config = dict(
    vocab_size=32768,
    norm='rmsnorm',
    attn_scale=0.125,
)
Each number is 128 + 32 x the weight over the matrix's rms, rounded and kept within 0 to 255. Layers, rows and columns count from 0. Numbers have three digits each.

# layer 3 MLP down (transposed), 1536x576, rms 0.0529, rows 733-796, columns 72-143
139111090103100089155185146168134075116187141160109074156102155136078169057148131096098122211110169083095128059112102136134212134156109149137097101120118120181131073131118231146137123055053120137128175105157091147085
157125129157115120093145120131153128081106063129106095130101159121154113114156141104137102108140143138111132145103117115077155182143063180119115141153107022148138111083172129172062129083125091142163121109108171126139
158117082116121107131126165102155106131148103123101178105110100113109106115143086166135131160124141125124118125082126164135153133190162078122177193041140084162153126114135101064089170102123162141090152144137128110126
149135106193062140138126122142148120089127145130145115155136132144145175138143100130131122114211201174140117171104090098158129129032144134114122151085142089140131092124155165153122134163109145123160175166158182123234
162106138069073122099141138157170145153104106091122057111084144137118121104073097139080084161093100140111110088120133129165111106090135066113166135101072167177110140183126100127102112133094081137144162123176122141163
132053139071181122098112106167172119129111080099120133108129115075113131089130130126102073155073104129109149174128095109128102162127108142114113099146148120061126126119132176130071155142090151063103130139144142146142
117155118192086096109134134132091095080077136113119088102135177143158127110152133135176000167158173090114193139139173127137088138119129143100100119134103090163165080115133046147158104105124161113132133123141095117209
170135133178114127149122126121107098160138103088121109162158134147083121177139134091100144142098125170103154122118148144052146104166098149109138097123099100072186065112128160111110106139156153120114092159137130142094
109140111138110090122142133119150108145123153128102125147102165093112096131135137151076151149113155107124164127110091124080090107109107109148157187124052104169111205110102176170164106152107126118161058128094099196096
123149119115134112120161145094145120125144123153141090123160112077085123096118135139149190109108145105180099094141126119128153110121176126107117152081078121119125108171129128081101128083162123146101095118102107105107
114182139124152139168065097103171105117162094122121077191089183150127125131132120155119107195140148154102149070120196096100128131166139094095166166102070114153176148146204141151126105096133105164089096152125085054101
138104165137181145116121152127062129124113146130097059190123142101125133129098135147122113104083109190111098119078147059172150112129099144088101074131091144202130089167080126224130129123154098111152134082151110105077
168130101173080126148141119146155179121107131124134181163140125116123172154119118081159144117162143211121085157135103180150170131112170132123154085120152100092075090169117117072123104150176149154110136135169154137127
090169147091135086127096148147067116165094134131161092137112139102149167093087118156105143115128131142135163079089164079227106149127112129128103154130108068105100119133198125181063174053115112125179142090109126147237
163133138131138111103139061128093093112125120167061111134118092137086189092096064146144133115170144136113140149124117136089147176082089097090131155166142053175134133115146134143189125085123106118154112166140132125156
088140089120177105095147136176087063122097100153122150141162128143045082105098117133139142081121119122158150144096175104203163139166137094119136028133165093131170155125096092089145195114127122092215122133146129098152
164088114116088127167102130130114153104098114092118113162200162122145184124135105100140099089185142192164108163117116123107167139116140095149082169134107142125087107149075073110175130146132096112112079161148127137144
114165152145143125092147111159110106168157143114140062110101124217128107120085151114152037107159134107111146125105101123118135175118144122093182141130127072134125165130149207100078122111094144103108096103131115159204
110114134137179128149146122138163126134139116143098133106124121139131104157114112108159103101106162118134155069114141140146171128084158125110141103133162147120061127145115107142126086173134160152118072151116123117126
173126157144127151122145127130099085111141140086116096117123124147156136144159121108118063208123129116135122097195106159102127100203131152168062092079160178076089144148128141100115147166201107111077136093106032170139
161127120125119188142106118138150081175134154149112085135164106111102149155107131107124032103241129141146066118130141124109141143099175151105149116137114126170061108126099116140126113064113114168109175136160101114077
112117121037190116201135158096107134127162113140109123100104157194145166118123143121164096085163105130083100162132165048137135165170138178134116118066169131110096134126113156141156162103150113122193131058127106137174
154137123128142113107207102093144150139104128113127151112143115180140141142122142128112115080152112126107113078142140155147146103090101130167090117103143143136145112144124142145112099098138155166135142088170097145158
119143149167116129121094098108127115137076137139103131156118151100148155120103158130098150125077063070179104120144104118116024135160125136144150086150133109107180171149096103137100129162136139166128124102142146111076
133123158125144111133087127150137167154175127094146124149110096087131141141118111131113151139127120125130135166136109158128110135103170132142094105150142171110139103155133092109134201149118072155064185139172090135132
049065130088122126164165134139200163144159125084128127100132136123135106161151209130165151125116147134161106142152104127089133124105106154059130139114084173136123097105087138149125102131157185100126118071109131119156
152121120152086096085100144103114148127105084110181102126130128119177108087165104204114156121124083131071129192094112098215096060114121158122142125078141132087153115073096114173116126112144130138150143059128126137138
111159154101080091133151126096111170114193139184138139131147159104098167124107127109156141147136156092152140128145141163140089077106134122157140105065101099155121103148201118130172144115117149085075205122107112110067
079155118137127130086130122145090114122099124122133162126078121157151079118120086133090159139181112118135125130112139079121088160133099078117154083147150174154164108185112133151180052158146159100178191107117137061201
182123114108081136141158148094105233172139151152159190144067162126189099135104102177103066100156151155039129136147136157135147124091107101127112125167116072072128126100122081063035098187165113143136116195150135137075
169060103127088060166116129162172166098108135129173146167156111106106105111136108111143015125079177122097074151141114091133097153126143186218166124102075079118086152104146134130103140155125156091191166127130091195184
163084169134142154120108117144077164164127108114130131118136157106140117113154105089121105124172119093051109127145138147131153141170155106135160157110130172115098184136119121074140145156098168093145098135141122162130
143149120128060107070129080094132123149083143118147120116131165127152132152149150127086037113142129128108123095120107141137127117125148123109159123128129144126133171135137113157143107120145113136123091113143143130164
135140097169098098106188107117147091173137093163152115091158104160110115097128090132142122094119115079102143117076161118148099134096062150165139133081123127103155140109093089155107168141083101140180117120158134135067
102160136125196106159118116139127136130105148166099086146147078135133129132124154152131220137134128138126054098185140101160135167168150124146079138147060148182090134137139138134145103109181050158127164146123163188077
129180075194116197216106117175097089167084123135142134165097147127132124165165151162082210148122136144122117151120140081150121123148114123126133176100142180137128148190142128138116164156137126150109148130139137114168
126132146146170139113148225137063106127132143176143215191108181118100145143124130113083100132139168133108129159155114116136193139128118136163063076127120079099144171148136154094102083164108133077125100181119148099102
149142092198110145149134103124082132101080113203148136145164139142123126159153132113157078119181105119129073119170096116130087151162140137074144098081154056097148117060150124101102104075156106148105133152136118207155
137148104113143109148129144099094148137087146159199099149110113147133115081122151150168108103132129105132078139217134091157129141157176112153154072068116176171112152155105134090160131000190135079125153112092106146123
127155132168138117118156170110135082148139082105122094091135088161103032175090126090141243171116143135161166178183083130110132139149136081167107127153137218116149118118192103165141093170064129079165126153143138149155
096132079117116109177089120217137120135099136145153151108202109147120099108121130114139043126100187142072150098171137150118115117142154159166131173121120148146076104114131175102147077144133032126144234150113151128122
114186132108126139121166088097143096123073098116106056131135130149157118161094046107109153155084108139100129127116133154126161115142137111130121122102169171123052168136123087160092100094165137118120152074058153166123
116132115138092130158130112106052188183136081156121119136143187141172117148160126113183156141162194142101118133103102133118126125177114133162121113047129037161116198137188150112087161117129044132101140138130111173131
111174140130178125147086129119086158100110135148077085121131116137130116093130136140116078109160122135100186138164181094098187103142122109123134197129168087163140112160108156167065100115165075151106181135114122105169
102106133099084105129142152110113112151170112142119128089165126170106095145123156129173060094145200150216115137111156112091067141109111117095138157126124156141201097130160018083149151112126078102149083176148105145111
093113172025129142151099140195214124182134132101164116129169155107211127048123115123127170140163090107099141179112101156116142091157130138152124107139110133140147091181154121170138108074123092112101125081117128138121
139126136115113102138131140087105137198116109115111150145157140096119134060132149154082161111117116121119098105112107125117163117143137117145134105128126122184094110138135162134142078095125030085134155090132161147108
105151142141143176151151136101107138142092118122148113222139102124121119109084103115089167141159117100093155137099092131169158085107109157130139158164103089143083085101157182105124132121122162146116163115167106110156
169160107130072105151109120177149163125070145091113159120138132135160097127114142117141108127152152153069133105124136103138117121139139168155079103154066191147136095069153128144101168102173136150145161137138128137255
138134147125163172148090113133127106135135125089170118067161144116120077158088136143166093133133151130164198094120119164105124177120165108134103037125137106124158123172099124114153124116135164119125081112114180093126
160097132145170120097118147130125153092153123136162143154071127106105150158133148137185176149137140114117155104172123108158166114062139146165112104089101098072110124160140102102165110169084157160124101126161131104136
090122117153146110142171100120091117133123131142103177130105132117160138126113092125080109124133142126131117127130140119135188174118150159073096146155158206142120095120167132189116100127153129116177089069126163119117
042138122108157112107160104142162120125128107143162082129098095109121101178157130123142100121128200122141167081057137177188102183122122035111134110120140126135121167125083073177061130106156157110146182103129182082111
083052123126112105136106152128128141152109189030137150139148141105120118114161162134158087135139123145140148099165179170153100129132107105204115081121139084100157108108163104082142157095126146134098130145137063134150
136127136156140132144134088136125178121095132108124134084120098116179183146076116118136102085128118125134125121155139149107098093112171188178110091145125146135174133168105143101157165131110073079129136100131079135106
131083138154172183063155107161110173152118124107045106124109143144124117171099132116195152105167164120100099113097158121138173111149109117124099112113105153138177116090154124117116150106182139121104138147106171155061
140130162182125114087147173139139098105151158076084113140065144127124089153125099135118158099124110147143086137159130197152125111110197116093145137110113170134127193121195124135164163072107150118120166129137122168148
082145148099136164201112126115185126140140139131148158129080164188128162237147134159119152172125171094094127143125169097149136078120109110085115140141180121149098087133157107188110118228150144084167204125094102072128
164143151142140104104083162091135123097118114117142169200119120195151158138142171157063160177153112105066109158131151105116101141136145123109132124153085120210157156114119079075153120104131140145199120129045107095085
163121096129152106189107126178128188137168146170110106153166153107088140138098127122194110103135029123211174123173167139116148145109099112038142183085122195163124132144147101167079147064136098202144173145147064113118
168143147107182179121158130135150159146118147140125133128182080112130110132142152072116076134154159116090152107152129127116148135074160107120100118141144180184085118091147149122120137103149163127123096160138130103166
110083158136165122125147144121124084105135154125160085113138094132132122136074108132144146138113122102100131121155110114152154141131126165161087117148124137091119114148095110126111125138095120136116094111086122140139
114120161156147128157123157152166125157142159078119121123090124154147098096057145117167119137101082116176122083147198100136135168091161126157147122216135255112145098136111166105083073109121152144161138141102121123158
100124150152081126137171147116135170074112102112136130077167119127119113132125096088139184133109100131167050158124115086106126146100166106158092112120116158130134134116154110100053085091175130112078154127127144105089
# layer 3 MLP gate, 1536x576, rms 0.0579, rows 734-797, columns 72-143
132111111076125128116114196098139127115065133135163094149101125171193138149122128115128112112137151112129106119143126113122160059113170119121145137130190142105154183140128150152179108157128164187095126147184112162173
060169099178185155128067106196133188151126162197150071089140166099097170110158128138109101001085105167141131123136131123107115130110143131118183115186154190080172171169134149131186111172139092114173101196123119108111
040135123084136101079089141087092127166107088119081159050103159092112136096110255164068135140096063091110151056132194139128079092209106065144135121168129204133140251163149070117132170098136111141058114085120107118116
134130106148163133172113108107150162121122183125168139192153126137138102124182140147087148120163110100109122068157086097138139097074126121143155183077113113194157083112145132155161114129123133115113171156136115091131
109093106117114131098146126178169103191171129127093088155118162099089076124114108133103122128164107120124111119133157149131125148142077136086126121138100116115164144116142155121088205113143153096150174159073144133111
083164054150150094055121159102158123093088117097143045130082181155149074130124125191073128127132127096123118150127104098126132132129131152124132057084127114084156149179143132119169122114124123151129132187140083140126
140167154161167158082137165153113126127117114078146113198147109101117096199113172058116082139105112176121117106099118130088203150172146151151177113055153143113092095105142156067095146123110131156103128149106077100137
133136157141136126112135111108086118130132121100152165164107132196112119163143147152136144154100133144132164109120165155136126137103084173152095134111184162117125132088149111081106159101111131162127157145186205117108
132143091141105153142157157166149172091165121112129122103123138134070139169159110139152111125133107072120190093151154148111134118157152090094116101194136137084140132126146136130124175125144092089127150135156124091138
166000096118104113104138085106115158128120167111155157102138150113084120151158096166144147060112100077109169123115155107170142131139140058163186115112139124104098092129096111111107141102074144107128137122112130184132
113114150156149103137127203138131169116138150119132094090144122111128146106101163196125136179131161216143129069092147113114131149132093140118108032122182138081088106142148074185126163145137086093088071121073082154078
123111129093149130139119118138060099123061138068092111108104141138122091105145118126159132146133125129111137170173093149152181144123161128099087091133160136145136153129151110160106141133135144161127102091141123168179
183148089116151139149126156170130172132125138086089143104131103104095098117182109131115149105094178092124158074102152128105135107116168112098144143113118154154119094142138118110161119037148097135139083126110066135139
100137155133124096164068120121101094148130114115143083109113155141128127170128059156120122209133112125129103187144145151160126054164171145124108175090154146125131142139195162088153132157156134166127133133143101151145
101174097165179106075048154108164127128159122117146149167041128133098131074097135137108140130104115169114099115077143136123121110137148073130136127110175152155134139156147126104152126154089151196099154129082121136107
130139138089134120039135126148100127135165133152098109138106131147139083161125125115083120130112123093089150066110127116125130078149136110124129130094138172183097154160135121179108128130154107094073155140104048122150
139131111147119159150169133128117095018119082120152066086182131121110121144162117144144147185169172167061090111118166177089147116158129114162144100119139141081142116169139124144148119122098121148115162148139084115085
113113165108177164131108105147137164107115139160146159140106133133084138134114137123190113133061086088123140064069112095100163138106204103106141094175073123154123137136129072121177126186134126140148129096150142111159
092101154121107108134142122140090115182131118080164155111147163117146137151163102103137135163089169139147142134149141068139133096137179111152094099130166128169126119091108132126129147115169128098138144054101059140173
167180091094058099144105122141091056163192132074129145136095147121121079071181144124087113128060106154093207119124113124114113155093118096123136078132129150110147142127139113230118140116188098085115225133156169140083
095078132189114091172155102122138126140137136056188120120139084157105160136108149044134142065139228064130187156160135129114159135174115158157105131145082118175130115172173090132168109084078108128173138131169150156118
106044128161153161102107179150153156209120137156113081132102098172087134124137195144100096176152157106164199171059094091105076135077151112082112207157126122089144141102108174177124138100085138100126134162141112173079
148164072118127092082098074153138140113107108147143152081122170107123141150119130114119165094105160113115139146129094126142142126147131079144129123188116132134152221165115137127131116091129113192082140120113138122149
206123144113079046122141137149140105134087140127185129206138188119117144170085103113097164132103165122109123114176075144129118095153201092145132142161139179109110111125133155103131156107121132116136151101125105181088
125122092124139135113123172142144153115129144094141122147116135210159102169153141125148093099131154111096087139108127147129120133124180133091177133137152139104162099145165169195146125119136126112117086191122079111092
131083118082186106120147058161125142113139125149094163062106131179162136117104182175128098111121119088104091124083120181111127154122107045103176115136187129108134126139176249106179142101104150164093083145120148114166
132139131096131092089164174114113154056158167149204136078049156123068092123154140135144169066117149094129119118079101130121140108128139099119157061149144177127119103153139111122106153125105197132163141125061153136164
111108110101124033121107162147149071131120151133167105122163168133138113162115158151078111197079163155179107081134135131103115080081125088100120174128129136114131112171141150145103122101124121184088083128053130055132
136164140123153125116143083151148092170093131090140106105142121037131164113081116133126147122095144062153090104164150066135153142138212160169152162161120118157070115139099115130148113103142128144129110132188111175113
132079076157110102106153167097121145124124159147112133120132118177131150136165152107112101137128159145143106108135111104079142125128107122179102090174084149127120139134103083099130150134178092072167162086107121166131
077101064155113123114116119159151125145097129118105131113136129157199135160131145167138122089105149087107163092104115101145180140141200170090105121110081123134170123128104156199143172122136139127140168107111140129125
145171105126061103066148099089124132106107098161130160084150149125151133158129163144065040136191114142131091128118129133159147071117117104096155101122123087100132156109138132150118110106144130160095089129171166121181
097126162120121150134122072092156090148200084115142115129150146144095101116141144106169088143155154118148116105056149099151161132085118104164176141061050162128161161153121097157098141112106108110122114103157174137133
147108137084155025137132110077135074087133149084087065142111122123134139184113123108110098105131074115140069143117175072108157136132166141070136117096160146178164156181184170116113157145164096159111119178140158123086
158058176114098096076113125083142156072136174120148125134118122084150129070125166180116113138189155150172181143089049138117118091212152161083119113174131159070113123124139164135134155098115176189152133114131098146144
138044155150121173053098126119122126033158096128084125120092146091133117099137130091126156121102088178126113171113098180066097116166120131073170128080230138156122188113159124141152156153127120146143155155122120159162
073103119160124087117122116074115104118092130161151062158118127149149157122102184096123117157155152137097135121118129135135059127105206188143060122135118134154138098138144098161083133095129113145124144105126160122149
169128076112121115128122154119130149119080130140076147127120091131139209167105118131207133141135165121127120078126126155136157146146151063068141105126096147113112108146135155143127167090150122137074130104133149038146
130118080142100133148160118073061096125136078105161147068114102180095037127142122113135135125094167116148154165168140111089167194173116112138133138153133138153109130105147140133161122120077156133119146155173113129097
099113155065125151112074144068090053139133134120120187127157128102141151168167109172100065137106064174121120171153109062044080136132143167108100133136141156101133158134129117161069154172132108103097137104110169142152
085137147165136114151139156160159146105123169099186103138087126142104127077107134140112159125156150115131182127172056138137130175180166072149099131182110107097167159135113147124161140105118127149066112148165162126092
092057144108140156124100188133219060135112137096121131068115120074091128136108096135138140052098128108148138138142152132200118097120154159103113184205130123151152091131093095134171134112149165172123152109131067069109
134104137131157117157096105150081122110133154141146090133087179074117120119171138093154146089109142046104206150103159120104184129042049080140175174134123124084095082172145110176084109138082136144103115097086162132140
146172123150139100102135133151142167081094133024158175163148142127153067122134156127104146193154107098081127100117086088162109096143090120129145194151104100086140130125143192144164160138121122068110143136151139120103
130096117099160112164146085140132163142157155136126062141144150083131135147166133138111140123176100093130140129143108138143109125167142118144090133146188129133198152147147141124095161083124158170094139055096196130105
161114160126162135113141097114077079207215138179131108085134153132155128107123145149140121069086123134115088105149150108158166113110074176124123086075127120125073140085158110098147131115102135163129119128094129139112
141115138152109147147169097172135128110064130087099118151074068126128163117144145173140139113177122126153118077168151105129143151154145116102138120142189163142097137118179143124127132105185085089049106104132171093074
075159143129131123138111160135165116100184095095170121160167162080077082127150180116161112104155106110148167109099131123127161111106133093128215156079178145104065150100094106097162085110107130091121128106100086034128
122156147144146077102113126101106172132122113084152137128104141126087113129112098141110112119099176127114112155142108160103134117156060144119099161129136145092132068097143097095161196089115164109094241089112124136091
111120120123130154105104030081196148148094175119086112100116132144212116189125157184119100168105117131146141138150166126169145173114113112120138128132162097136142193034146165129115099103131143209066079135130128191151
134096114067161131143122069103153111095151090095157108141110160136158152093107119108130088094127122063165100109146125127097142131125161094119147099122122122124073125144162161142154108089106138153125113086125098179097
163196198073122127169094111130135154149110150098208143128080217183123188147113136127162109183132137114149110113112097111070097107118108088123126084141167152157155101147205158031153135106109098140130126130129089185149
113115119178103114126101084153193134092103155089134096124155080120132051176124114140137169084193117203058149140164155241127074135074126055152130083080116175135090110066135062083166129158122129145136117170128095173129
111100142126096136124194175170120141124122140045147072122122143120126141124126131145159108116133116140091154141139112131065130110120114162158106133115119124094156147187112120124207161092095075156132174091125146136101
126093063141093122122167171150133158177092145099146209170103098141187119114127144187139086137128114127079151095173161181113185127091198099161143117095118105136123088130141140112170151141119153146133109130112182178155
151126089144088165161144104133085135183136194126142162123144121157206154118174111140092159118098124088110152111109128073065197197137132101126113102100105127148137125164144156140080170111110103148081155179127161009122
137159136096099130199144062105103148159159133130152162055140107129092116174112134124134150112051154130141138058186126203111133121183134072148110208155084124186157076098152107150133163115144120123144148057108149124147
098123118132124115140075190082105148084124122099159137190102096119163130175164074150111107162122122134149183144089076116085102082093163109089136107073110183170134147186127117069112128122150129163128114063068168065099
160073112155108066165031131121133120117138110108144132102127125099093177137116150123122118097122068101135145131132113113073121099102137101089164104138134161130096144104165122111092121104101124145095139124130119115117
098140096076144096130093136131136115145180158111145108108159140130134148144094168143157104143122156122135154142130107106045153126172107107124137160085103170126122149173160163126142141147119080120164157060177104108166
068097203116147158172126090085114088130163202078173131096137070103167070152112148198177103109078113185119086089175101133130174148125122140149112178139125131086110146128145103131132105149090127165139118129132102087118
135180142131133116161143113172156131164103132079110165157128149079111130133116089121146140092096187161170081069142108125108162192113174136132107110121116168194135132119109092097150174095130179123125140072088129125135
123152097104106125151093038157163087140155147161156136113096119089172123158117120125097099127193145190105146152117166171141154126127144111134180120108127127102111148120139148154158115141152106188106063168121116173139
077139120068145140197147126132155148122121231103115103140117107082169171139045107136144087122127121150083117080158158129117067169111144171137145109119126149153130128168120085075118142114093110124132143088111143101107
# layer 3 MLP up, 1536x576, rms 0.0562, rows 734-797, columns 72-143
161098111086167085097097151162140132133105139107149120177128110140129113136160129162094114128195150110148128098076109153121067146157137149169136094128120132151140121141153152117112090132117137139082124135097150168151
168099147085121123149135153087138091165114102087092208149096072104127099167136082115120148204150133099108165104105167169115181174138155138124132151071136093193139142114146123060095123088095143147046118118115186161138
196099135159115139168153140139183130103166189093194110198146121171151110132139053116213124104189187194143120206089025078089135187040186178113127145091134062104100045110123200152146126156117141112184153149157150136134
120136155121145130133249130153108097125110150083145154143118142106108143118109161213133154115082089202130117153065075142116099163151056108120145141134119127102110127202121129133088153153166142139146174095158170093121
154122137140074155032113087188176116127113158121152125131130100078088161087092092146163143132112090120158158119142139114168109130114158104090094147109088100154124125133139106141153141156111175040101083067199144155142
153128173092182118160118168173158104093150136126083113103097127043124150094158083149182152165181141114136159135097119118108142122113134107152147138143151136178124133141151127133115060150203025118123164136135150140131
199068054089169116160182083108176157113190110131118130129121140152101221081141107182165155113130125159135151087097079160156090097083126113137133075174107144172146147138117087177144120134124132107117125122176133129124
130111097141050179131115097156147129139070101088167113107109157057156093117140113151101129125126128170160207102100109172104124127122125087093140183147130128112208075136103185143121135110174154074141070168095114128143
099122151136138108119142170147108188151134095131106090142133123127106111104142160120165138142148118087108149077113108145151083051136186127136156120114133130141160137125159130116103072086154146157139153129068078083105
146188143145161157168191085157154102132161053113128081164070114151139140126123157156138148153174169147130116110096136165102107119127136144115192149142108117141103100084132187108106100086134111140059094165147111081105
147089157232143142121146144137133113121139143103165117132135126097125149151099110090167108184083086149109168125015135074191144135170121135089107127147116117160134101151160110183156196103129151146137116082201186120120
159096123096156122083081117103115073075092167140109132170117161173153142147135158166140160140108114156107108170161101124133139126090084112136143071140153111145194090160125092073192128152118106195122103116081122170130
091125122118131099075048121144126082109138141138143191162062139224107132114154143125073108138145127131127161197156124135143086119170070178129123083150121114106133129084136103124095129135142157142140191139110091154099
126136116087139118140200120166109080153150162128156093143110122196045119157100080160157160138157135093104152112061112110175104155178185135195104118116204092148044172116130131074121138145078132075165141193074154057103
162173111181171082105140207110105148133129115108110139154164187104087136078086087115184123097119093126142131130110130122149126131135164096131093076141153134116117117144094125125122147104145084179157103104119120130079
162075110132076153161074136116103068080111156141116122178148125101051148060129116138137128110137073164182124117145060080106170175135187138105106194160129132172112132141074102075154126110119084156123094113106136148177
083134158126143109115110160099136171093164127119158147148108117127118095110134145100139153088104108129162125073125088111150101155175113162118133152130131152097122087085124175166109181147107114128137127131141107147128
162127043130155134087148133137124137114122126109083136154172133137128110158153143200057139106157169163151097116148103124146107148122067151149135108123090164114146136072123187138085138115137136172119131190120094130133
160116145126145121059181156123097109112131137088113144118150151131136086164126138149106106171070124087178098106196144138047167128164140097145067111084168169120139132196108134126104168104174118099149131111116045138141
133097211104149238092091140135142057128073157145165117112115052080136114131048142135190111114113155151169136146100095150112190119125164132049114103103125119116118093122168123123140119157127145182113123103130117105135
140212082170135076081091130166142131115107141138159179131110094138168081139119197177127105120132107076098119195102140087121146159110089141135118086073144121084145133159120153102100102101142093134120108085088113167112
091082170156135132142075176147135149126139139157079169066099153171126120154119131172157100091106129142165195113061144139142162111116044113162130162107118154097125150110103119128199159131113091042113161119085069080126
104177106153089111131085128136156126079152126165129144112143106136128083115146126103124128124131096153100146182090117124134141075143118097112117114139083168130125145123101148145123099118143129189141130124141120117126
102098129175125168117136119092173181128113155121135096128116110100136129093155123172195112114076111183130140122105139087122134050160067115116153118099164122168118128136175120163142128136067171146139154127101134073113
146077199062108184160162180175127123142140124085104135148091130135124166140152127157154127119155111129205173109139126185134127125093140142140128075150101154110136141095135142122096152147151151126129108092066095106156
151132119182101059137150135114098098138088106147164088145135229163101070120167124130121117122152167168112108161105111173220102140133090202148118165102086166105136109104154128173112127129052121134155174134091120160129
117136146118137138130079131145147109085114166117140099140155200124153132154142171155088199159142089103111114125198105116130095149144152148068133112152152135119182126149146131083126215134133122189157206102116109155186
111129118092131162149088118128095110145143166147137151117112121177220173149142094098120161106130174070130105136113128119160150147112079127100150108116140143120120146147143166094167165163121134144093132139141117139111
158136138114049112221149160097090147172111103136143139154080190152185100148153125178116106096106148193104161152122112161088125151125128100116109086106116088107062098136111162115101108160133145132133133127127140151123
088161172154137205115137120077038155158102057160139162113103111139164158134109166066089165097114105143130164137119205108138146151113097150109157146132185108097095146121083123125105082112145134161113059101141158067134
174101198091108106104136105167090129129203142129105141156169120045137096145070102122125129118136122139099105105093122123141165107108112112137136122179151134122069130178118134133130135108155144043145070177129160172132
089074140144198152204113123142200091148191131036146099139072139158097050121150122175164165104122115098116174098162140117068082218135175127127208188118118165147129089145135127090155126123000155130125198120105067077099
094138113120088122137162129201173093127104047133111190095117152186126129192156112096123161047160174130060117146110156183122094141073093144163157116093033156140164127157161118132136132088062085135149129132143107133131
166086113089128081127084112066126095124058135124052084089138087104158153164132075117147160127094080171134095114109196099152095104155139127121106134128128119229097204149160173128077151096140162115140141182124150136144
197112145103109115142135149147129121138130144098114121176129163127107129127080150101171107151062122114155147092127099090118120132091147137178098146131084195113104159134091132161105156173134132163113109120077121143134
114076162100109167132126165122095125108150126132179129081140130101106152137102172127136155114090077165139099181075125161119115125160123180097109104075162131110086172117094069123097120142169101121104114120155123159101
180095125130169116117141157098170166117129141103099147149125113140139114085082121164130106135116161128140118022161123123112140145130149146146121170141142114140153181153072126149092133206121186155129114162140159091124
142115101149123113207144135069093152169085143109085137133143085167143110156079128150184108155107125069135103087157127163123182134084195113147137127125139130148160100133113149123125132086175128142091142150133121102136
153090097189122063110128126128083128151089098153119114191159204136090130095147105145118103096157137125156145117148136155104129150120172140142116166097112152105159138184150099058169173048118132159114119062122096136130
114046119057165170178117147088137084100134072154133134172077111149158152161157116193147073107094116125168108118048173093112152091096106121039155165153160137206179132160094055194105146171118149107135122157122095142120
111112148121138113103153130133160096076129098156112108148153119120144154105127137102147141096060077130158148131149170105131131123159150076150124097138130129140153146139131171177131109099103138157151141125056173162123
139124138085109126122145164100157112183120115097109174156166115182138172102137021094169192131134114089147160127113189106149142067077145111128125140138105075127117106117087116190084123161093144072168140070110105118184
078182107153123141108145102076161166159142104131116174115108148115138157095135103180082103117157112157119114077110126164149088121203156151088125137151154157093128162138118120103198158135145113142173127156105067098100
097123084139057104098127175086117097138140097134138126136113150147128118089054130098163113095109168108183113134098148132114116122125123119099129180135047139106130080128136069094147137063104115124129112129126178114086
120119198093091135149079109164147085129138118101065120073129122116178099070155111173255109123143141117144107151160116123153125127122137128110101147112124137140145137160119098167104128084193049164097108117093088094080
094117100157160103112121159148091146156150131110169126164139074104121154142161138147122137095105095149134155062150132111125193127105113122126131125110154189121084138139156144114152110102141112167173099131148155094165
151122126185155191126109146088149079118088105142146175194106108129110112073117103120134194163169170161142194111129079129142112089100177131092138140131146151126128114040131167111123137139110098094099133093192112118104
144164102169126139108168115097108124157132159125113146142153111146152143114108132136128142094124119079089170103158108099140150136111182137136090148128121107131081101096104109060102205132133194114145159126131114134112
119136198101135134155068131102124199196107146129156154112127158161121152137084096194211107108147089119122160071103129101146064134147144129165109133091104124128057143125093121087132146122166134098104145112129092141082
166109140131166157151154158105150086131185100137135154144047131096127127121109088125162135095062096124087137068075123104148132107108129178147146085112112122150110120158119096103140096169150134081137075191193123052130
123098061079085154105073082128104113099148116102121151111175130161194125081119145193112136113188168127182145133200131159094135153121135126168101112145166184171084131182151163136110123147104106161140126077130132133119
154117150115255179175140152147117132114078091143140152166147104116172082205105178097184136071161106042148091135139099172141060103170081146161142154155144113188072097063133151158168127125165122179127140156142149026155
115131106143156136138063060169146155112116140096116085149126126176153116140077175217179133123182088175100147182179163099168100192065208117129127031106124134143116128104134122129140158135123126166101088041092143178070
125142093096159119164126113151046148113110146042146104114139115107176120143133096186171091117153151134057157136179108129119144107088171101159142157122140146118115136167125133134130122136123101160071155122122086105088
128140130124061156155180127201122120170068174090101121121044126091097118155156148174136145177078156195153160099121087119149143149182081111112156171119092094130161107129120081131147109144129149110064099116160140118137
124133077167191164106108086123120116139137148159101112129105095129038108073096079118116097102129125121137046124156125085220081102146119165105122158170137132136131094099124158122099147107142118106092124051167163155148
152117151120167133163097126133154109170160111131070093172140141158205165159106187176171105144091112119113102170157205078091126122017129125158127091117119101163130144170109107118078075154099112088153065152196136095159
155141141128143094162103127103114119119137165182146141171095089156102163130089118146111100177130110112034140162105226109132132071122207139104129120130157139150173152134138088087135157123115110147120109153114122113149
083148103157084134141086089133067125115123100102135099132120196101131166095155172111155102123077129111100141076103155135115137113185150122029113196118119097113094101126138072116086183150137124081150203106120079076111
110117127119173137106159109092093159101150113157112114119137104188114124148132128148104096074106096109127091132088138133109101125135125130108088152123137147087076205136165129172122200126092103075115153120150096052123
115110164122135154117127058172108093079130147074139142133102097073211060170102103193190151111133120126063120150090116138124158148175166120124114174109148126093108140170140112127107104152106107182028111130107147098123
108114097120161158090087169126131084141128094094108162099127139132000124115120135154177116109044079106213105105127177153046136137125111148160144087136149177144137038164102149077114125100125144181172119126155156117081
137071120103131139187119078137136099081056138139143144173160083138080093169126129106134135075124139093165132144153126183095114174150145108101086107143113152095129119082130180104137111170150110124112106171122114143090
110170105136151153119124130058139157052187087135132148093110101104147101116134129129162143122133111084139177104208135160094195135127137138166127090204173090123167089161129122101183118132133133116134104135130185140151